python train.py --n_layer=8 --d_model=512 --n_head=6 --n_kv_head=1 --head_dim=128 --d_mlp=1344 --vocab_size=8208 --activation="swiglu" --norm="rmsnorm" --norm_place="pre" --norm_eps=1e-05 --positions="rope" --rope_base=10000.0 --rope_fraction=1.0 --qk_norm=true --attn_scale=0.0884 --bias="all" --tie_embeddings=false --parallel_block=false --extras=["capped logits"] --init="trunc" --init_std_qkv=0.0177 --init_std_o=0.0145 --init_std_up=0.0177 --init_std_down=0.0109 --optimizer="muon_variant" --lr=0.0125 --lr_mult_up=0.82 --beta1=0.9 --lr_head=0.0024 --warmup_steps=75 --schedule="wsd" --decay_fraction=1.0 --decay_shape="cos" --final_lr_fraction=0.0 --batch_tokens=[32768, 65536, 131072] --seq_len=1024 --doc_mask=true --train_tokens=465800000 --steps=7148 --dataset="wikipedia_en"
Each number is 128 + 24 x the weight over its row's rms, rounded and kept within 0 to 255. Layers, rows and columns count from 0. Numbers have three digits each. The size before them is the row's rms in percent of the matrix's.

# o: layer 3 attention output (transposed), 768x512, rms 0.0804, rows 70-93,197-220,325-348,453-476,581-604,709-732, columns 96-127
# v: layer 3 attention value, 128x512, rms 0.0618, rows 70-93, columns 96-127
o197 107:127093143114150143119185123094122140138111113131121108127136133131130137138151107170146114128134
o325 104:133134128144151149145102155131150136112141119121130088135160083145111130139136147138062140124122
o453 099:113148121138107146123109117124142168128149125132130114092072149122133135183115106161161133094121
o581 099:128138135115118121144136153158117087146122163110124165130088158135097109102132116149088109107125
o709 092:128120121135091154138122124139147108162147157139147136155150145147067126146156103115146133150098
v70 098:146133110130099127122118158141122117138084134161148127121153133100159107101100134137109139157138
o70 099:143134106103144121154105158145121124138158148117109125132158121115140087111150172124093177130174
o198 099:155131138097128108099105115113150128090140142127150117125123149098149105108139126120137132130068
o326 105:109139121146117131155148102117141119138118144102106116152168117128100086115133127110168116153157
o454 105:146081130141156133116074121119142107098124104098141118159086112127100149106118170135142111141157
o582 102:067101131128127100112148118091132097141166137136150103132088097119122099120111079100113122114122
o710 099:123158142121140144148108128145164122122102138128104123121125159110127145168148124105091113116135
v71 098:104126117112149123098143083163098105148146108142139161079132133101134124110131124127132095118116
o71 093:101096118154164156151181117147102161125123184103150144151089184101161104179156117102151152145152
o199 100:109111146145112121148090109165146165151156161152127148130143158153117130142157130136088104134112
o327 101:127158125115104114155091107117128127133123108135151088122150103123092115123186133118121104126082
o455 103:150158134083130156113123084097095113120160106088126088080118147157156159102140110136103168118120
o583 097:103108117154127138095143132124179155174155145153140129126139105128136147082153109116131116131114
o711 088:217124116127124143132146120146154145143096144140129126112139151131117128103130143156139118139168
v72 101:139150116101159113103130168149119127113155113118124115133087129107136135138121142127092123112171
o72 101:080110110126136134130146125091119109116111150107096129144104132181126096127146101129094102079136
o200 096:079117173132124120134125091153093146150107102116126113131142133150126146146129136110142128164146
o328 106:174125148118117163098171137144076139133099183141084104138130174095118120114138129107153141096132
o456 106:172138152130088126154110143147117132130127103123106131087145112089101102118114142151172147154128
o584 103:155125150161103115121129114163150128121106136151113151135133142145089138156097147160152167122125
o712 096:144092084162131158115102139123117145137155145133117121126134131154094133121128109139122118127079
v73 100:145138102159137135103130095158150109152096139128124118091135121138125159132166112195116084173115
o73 102:136118150138143136132137157105110150132081138113112100113103124140135126125102119118105111170130
o201 104:154195149138132155141124130138142113130088118126127133146118079103138138132150116163153141101169
o329 104:103100163141084130150147120124114143119134135105150129173122117126115170117120147129073170129099
o457 104:135110160140131130142142125092153164129171098106147152156115134151126115133126137108137150113133
o585 099:138144116111126107133128121147145087086123097124095147133163101108108143114079136110154129138148
o713 092:100105132139149135107117120169140107153170111098126129079152124131125118161103150130157116106118
v74 103:090112136114145139142141111153138107149093098116133166114105127100119168105116160117145137135155
o74 099:140070123119110134100118113139102145100116112117141115113131110191156131166128140122130155111082
o202 100:122136125099098102172137145150133139128106083123124184112132099107122098153107117153175155168147
o330 097:054128141125097144101074143112125145087109132113105134132159118123116101105087167123136117107104
o458 105:201088124144135148151171124110161090159143173153135140100156191146118145151150098119153099144095
o586 101:098107121131123129130128091152146129131113179192099138076120114192088158104117112104115119102131
o714 093:156179119129128123129079171185136156108136126082155132131113113151141157128119173088127120173156
v75 103:144124170153145127135122144140163142133161155159136158109167150122161151125132128174101131127156
o75 102:117147166108112103075146131126152108139112098127170107141097105142136152160132120103124179104132
o203 108:072128112087104139174141090126126061104131140136131121149136130126123094103150116106165083112143
o331 103:126116098117083126121093168120158156162147109141121089055084086124162187158152123149102125124121
o459 106:155093134075131125105131130115130159108074140143114142171096155136099112081109154128146118128085
o587 102:073120169140131138102102107122142153167146157153134102101130137133141186107146137137109150100134
o715 099:146136159133138133098170136110112150105134098135135109176149171120152101120097113105126099145099
v76 099:108131140107158123110113136129096080151126158135142144121116137142173088119122177139114197130147
o76 099:153140099107147133128118067125103109096151128105127171158117142117106086145098118136131123134108
o204 098:111117125141130177121141148109160166094139142155148128140140138121148140112208152161090130116108
o332 100:109159133119128113105110081142091128119128162154116115138134120150109120142116104157095127134147
o460 108:127132070093127119137177088082140170091154116155122130157119124134123159164098110112101122129124
o588 098:106124167103119136136109117129160163154106140137136131110101133121125124120145153129188153163154
o716 098:145132122139118138125096155186124118118144155102124148133113117107143103084129125136166126145112
v77 102:117122187114133150118117157141126102107138110140112160125111126113103095154140118156115160142121
o77 093:108133080120192108096098130107132140132150149089105133175139101122151151149106133143177139175160
o205 100:189131130135141168131097165121077157159082158105112096135154148143138146128150142171122135056115
o333 101:145104147110115157138136103135125102138127152123113150137088156137100153141149139105114106108140
o461 108:089089103126091127083100127170115152133140102138090152140117088087108097115138124103105108122158
o589 102:134112140120101140146140120151095126136154143169137135136153094108130095153084161157089172140120
o717 095:115157144158131132124128124131124139153127150099164107122170111113092152140152130151151138134136
v78 101:122163091131105134119114162098138141172131089141091164136130149124133148108147097132141131129116
o78 106:167102144143125147090144099154106159148110135130087151148140082172124104144118141141110122110087
o206 107:122100144151163132145139082118083113096095128120128103083106125147138141136092082107186099130114
o334 099:160184105117110138132143097133136104134091141131156102159119138133120122173173140134129166119158
o462 107:127106136134139135137127147155143088088115120125110144109115126149178108119201131148165154111175
o590 100:107127106179138097132116151123133097125155133162153101140086116104175141180132124128124108158166
o718 096:138108147078135135188080138122177163155127101089144144130176144085119175114098166122081132144146
v79 101:125155140107151186143116137096152128138139123134153126135098140138186154122177113132102140140104
o79 094:123143144133086132116109160139150131161117163131113156106096110091093123161159113106122130098098
o207 102:127108154162072149142153131105135135137181160154165158085153119103102143143138125111114111115149
o335 099:080134145144120126141127193144152092108134126120110115126134142136111179152149111119099103143101
o463 102:128140159141174128081129114127086120164139099120157122132085119085152076117126099123113106129136
o591 097:137138108118097103152141065147099153105105064184144111130140114131140108124148132111181097107135
o719 092:176156112134136108113153109137134167128118125070083112124117147147169154149128164109142175150084
v80 099:141115107119132090113146124092116148095129095162102110148130165178120074120136131161112177164092
o80 102:137132118128139123129137153143138107150141138130167114082098122094144132149155105096079113109139
o208 096:094122152113150124121107155117150103130130144128128181164138124098097123111128132150095100159141
o336 100:130112119119144160123120143105112166150127120144129101149144107119136127136144129194172093125145
o464 104:198112153125142144122126180133151096167115086135097155165131111161135121119146167129144111124111
o592 106:161153125167137151117141087103109163155108140160164088099135108091117126117079124132129138104110
o720 098:107103167128136106125133130136131129101117081130126144131106168122152162136162115136135141170110
v81 104:133118134134120130139122147162158114099160123112088160116130090155161116099123133138122120144095
o81 103:101138126124107127126103084095114166123136153109173107120144107117121155144137133101186133131121
o209 099:136149146127124132114159130077164130109170079179147116106130176124164168140119126091106123144124
o337 098:154103107136094146140135132154127083122086099112113129164150141144117125213159134142142130148180
o465 104:132167147132143122131155102124127153120094175150158131144124143105105083155120104149124140136136
o593 103:118152155156156129093130133145094115159150132157132107102134131142151098129149142065083126108120
o721 098:116105142120168117154126132118118099121150134103124115143121096094111150093108163148123147138095
v82 100:106111118169150154090157175125128120079150119107139117115173117080140120098124165084137102137129
o82 096:115094172138117128105102091142144112138128123151110176171110098123149117174131161149148126143154
o210 103:102128138157167119161146124148109129134153052109149099120107140124160139110100096120123123128114
o338 099:151128095123107120126111136109117119105123125128145169155128146103123149137098143136129114141122
o466 100:130150133104066117095141130131135139103126146081121095158110117129066153143129114128122137104113
o594 104:107143132121125103112122145104114128169096147143111129080109078092130120153177134108133120114126
o722 092:171142127113122102091095139133155164157130144090151107131159130133095150130122116153112148125149
v83 098:060113149114118125117144170151116111115079123122141179087106160099138083119143117124136134100109
o83 095:149116084126096143105118107098114124107141122127127127116143109117143112120172182133106126090081
o211 100:112121129167136144113194152167126119135129141161134099137139107100143126107160140118158132144144
o339 098:115130184135124134137126109149095155094129117108145100103189091139116179130132140133149126106104
o467 104:120116140135115150154122100109112088124165119136132117115108167146080096139108098159077146129138
o595 100:154141139160149114138169128141170173135111116096113155116132146180097136102112125109111130161127
o723 092:106097135105139117152125162082146147157101129127160130164114161104156095110078104124123140142133
v84 097:149129118123141136156081129093084096145123098103119125134155137153144124118119122129144145119090
o84 101:145136136110092108117092133155144175136128148133132150136124129071148067141093176116121126118112
o212 108:082109120113122170150129131137129108129142088185112122146135164147139131156163137127145107127149
o340 098:106117160148176130150145135126159142157169105123138145141122067113147104113128148115082090169125
o468 101:152104123127122152145153109080175159144156120125139124138117173121129133127148130107113156138164
o596 101:164183109133165136103154120147146106110096152096106099122112123135159159096147119164130147116135
o724 091:143124137120140126086135122115119139154128130143112095152128153134088165129116135137099139125115
v85 098:143115168102133117126122111117114143067112133104138141120148137159158121081102182091163092107104
o85 095:152106154127108133120141106147152136151135139163141118129137139082154119105161131050064123120088
o213 103:103128115167094140121083154143164125128149104134107159127132150125140126122094106116153102104122
o341 100:145075123151117118112188092146123130150128073119116138143122147091151141166094099185151112122161
o469 104:114096116113143158114160141107141131097129118125144127096094108097112130124103125142127168132122
o597 095:098113125130162127114114134144117145118177123110113101114129139161122126136151137120136137170126
o725 090:123156130117111144119132092127116090147099121158150096097131114094123106187178145121103113101142
v86 102:142138115130150108092155074121093116091138102181121120115135135139128071157113137115140158094078
o86 101:098131084089123146130108135153124128142109162098134152136148100127164160116155161137136131143097
o214 103:166161118168142149122121125126127129130107144123110098093110113131179145178106132138140121126127
o342 099:105141116163141083128134146157141117106138152122100115142119086167138139068091125123145103125121
o470 110:129105157123140162145130134162135154108146075120113107136114139144121168143142116120130103130118
o598 107:119097162101105131116119122094117137142119097122105119122128169110104113143116098083101125092143
o726 098:147115138111139133151136125124128141114132135151099164115143148139143108107136135174068119147117
v87 097:118130114122110145137117131152138103123158121132152139137129099098122107152136133149159152135056
o87 099:141109164111140119133117173164148105151137108130146143133142161126142178088142155141119175123115
o215 103:147115109125142148121103138113102151146147130094134166130095153076117130135111130104157120157124
o343 099:117087096136113086123104150163151120073111120121113149155134112138166119152096096131105166124141
o471 100:125116179175162079128159102123133137108160102154098170117111103148107126142124116114110149117109
o599 098:096110103150162106140102109128107105123081108163132096131116119139156126161122096115137133103133
o727 090:145145122133153129143158133083116125145150156102142097118110146111122152126137141078147134143139
v88 105:120126111146124150143143162137108135149188107116098116107127100116140155149142102143134123122117
o88 099:092116131117144154149130096123086126115143149120122120118079150121144138099094114097115109117158
o216 105:109123149120160104082111159123122180138096129153125067137133110139157148110134135154093124124127
o344 103:128118132119111173123140116138146124101138169150136148189125147123137134114106136105150135122138
o472 102:097111130116150144142128130141184123115126149086138171109161115107105109110156117138150131113119
o600 107:106113155144105096152094101114131096103134157119133148114181163167111126121132174127070145112126
o728 103:164118142122130114119148120166127133156116123162181107160148100094128162153096118185138145144111
v89 101:139130113144108096093143121135180130082117098151158106122114091150111172123113139151145169130099
o89 094:138124136193160168126181123144111104118138138117148107106114083135160110121120081156064112075161
o217 104:124170143110125091133134092131113078142117098100107148111119129144134163076114174130136151139122
o345 102:131125148175114143157146126104110139155148110138113096119139116118183085145137092117129150126145
o473 106:142107123114072160096163100129134118118142126150114121165129108122121199112168115118091109138147
o601 105:158087118130158059112100199126111155088103083144101107153106117118108142122104141120127122124101
o729 092:172099101137163128111167129142133141128148121153135111143170142106119100096121132160165117102143
v90 099:112129115079080146149151183137113112116109124122146124107121096131146120139110054120136145160139
o90 096:136110094141108114143111125096153125155117135131124151157126154126137117114102127110113098130148
o218 101:120093139139101077131123130156112116138161113140127133147134121129095147110125098153087137143088
o346 102:158185119159113122134148129147092150105140104152108122110154152097154126134142145106150148092111
o474 100:155144155124173173132166063109130127132144157067124119142120092109125084138119153155088122124123
o602 101:132116147053137158151129109116150169106113098162103089113124143139172137102119120187148113124119
o730 094:123120073142125126102114163118153146144125153180146160099158115146135090139151122118125129127139
v91 104:095126147152126114137097112091168146100146103155137129116140168134115110097114138145118138098097
o91 093:127133150107137143145128135127117137092110118096138112163103103158080106153123125150125091157154
o219 106:178105129155143111119119143086106074125145126149117103139131096077126104138160141154147087104179
o347 100:119143100120121128113162135098087158127109136162136182160166135131138174122121144128104144088101
o475 110:096156136143130139133113128160162157143131145113123109129102106102161166107124094125154127148075
o603 107:137083127120144163147137094099119103136162109127151159070090134118132086096130171106142142148120
o731 093:121132141134085110133152119133120145163162107133110131105192169125101091120113108126133083128097
v92 100:132121158115143083151140127138123133132154150104164133163171185135094111078114145148130115187089
o92 096:147146093130111139116116123150144145124170086128140112120110076160146086157107146117131128183114
o220 096:158087165115139131087176137135180090148115145144089139097116112167099100121091097155103110149137
o348 106:145166141146149109128109094147146149135130080097071133143161079091158088110117148107085172120159
o476 103:160095133141143094153113134076102137152117138119140129155142138126157161154138119119123052105132
o604 095:089119155098067133093097158108088117105167157135145144089131146160100110160156121143153156102136
o732 094:123112152167102136159102103183111142127109154120169076157111133132101141117101118080123159184156
v93 100:129133128160110082167175128144138162114121103131140176148106144112131148161165103086143126112131
o93 101:143138144102135146181072137140155147097142137140119083119125149073152107065087174078121125165101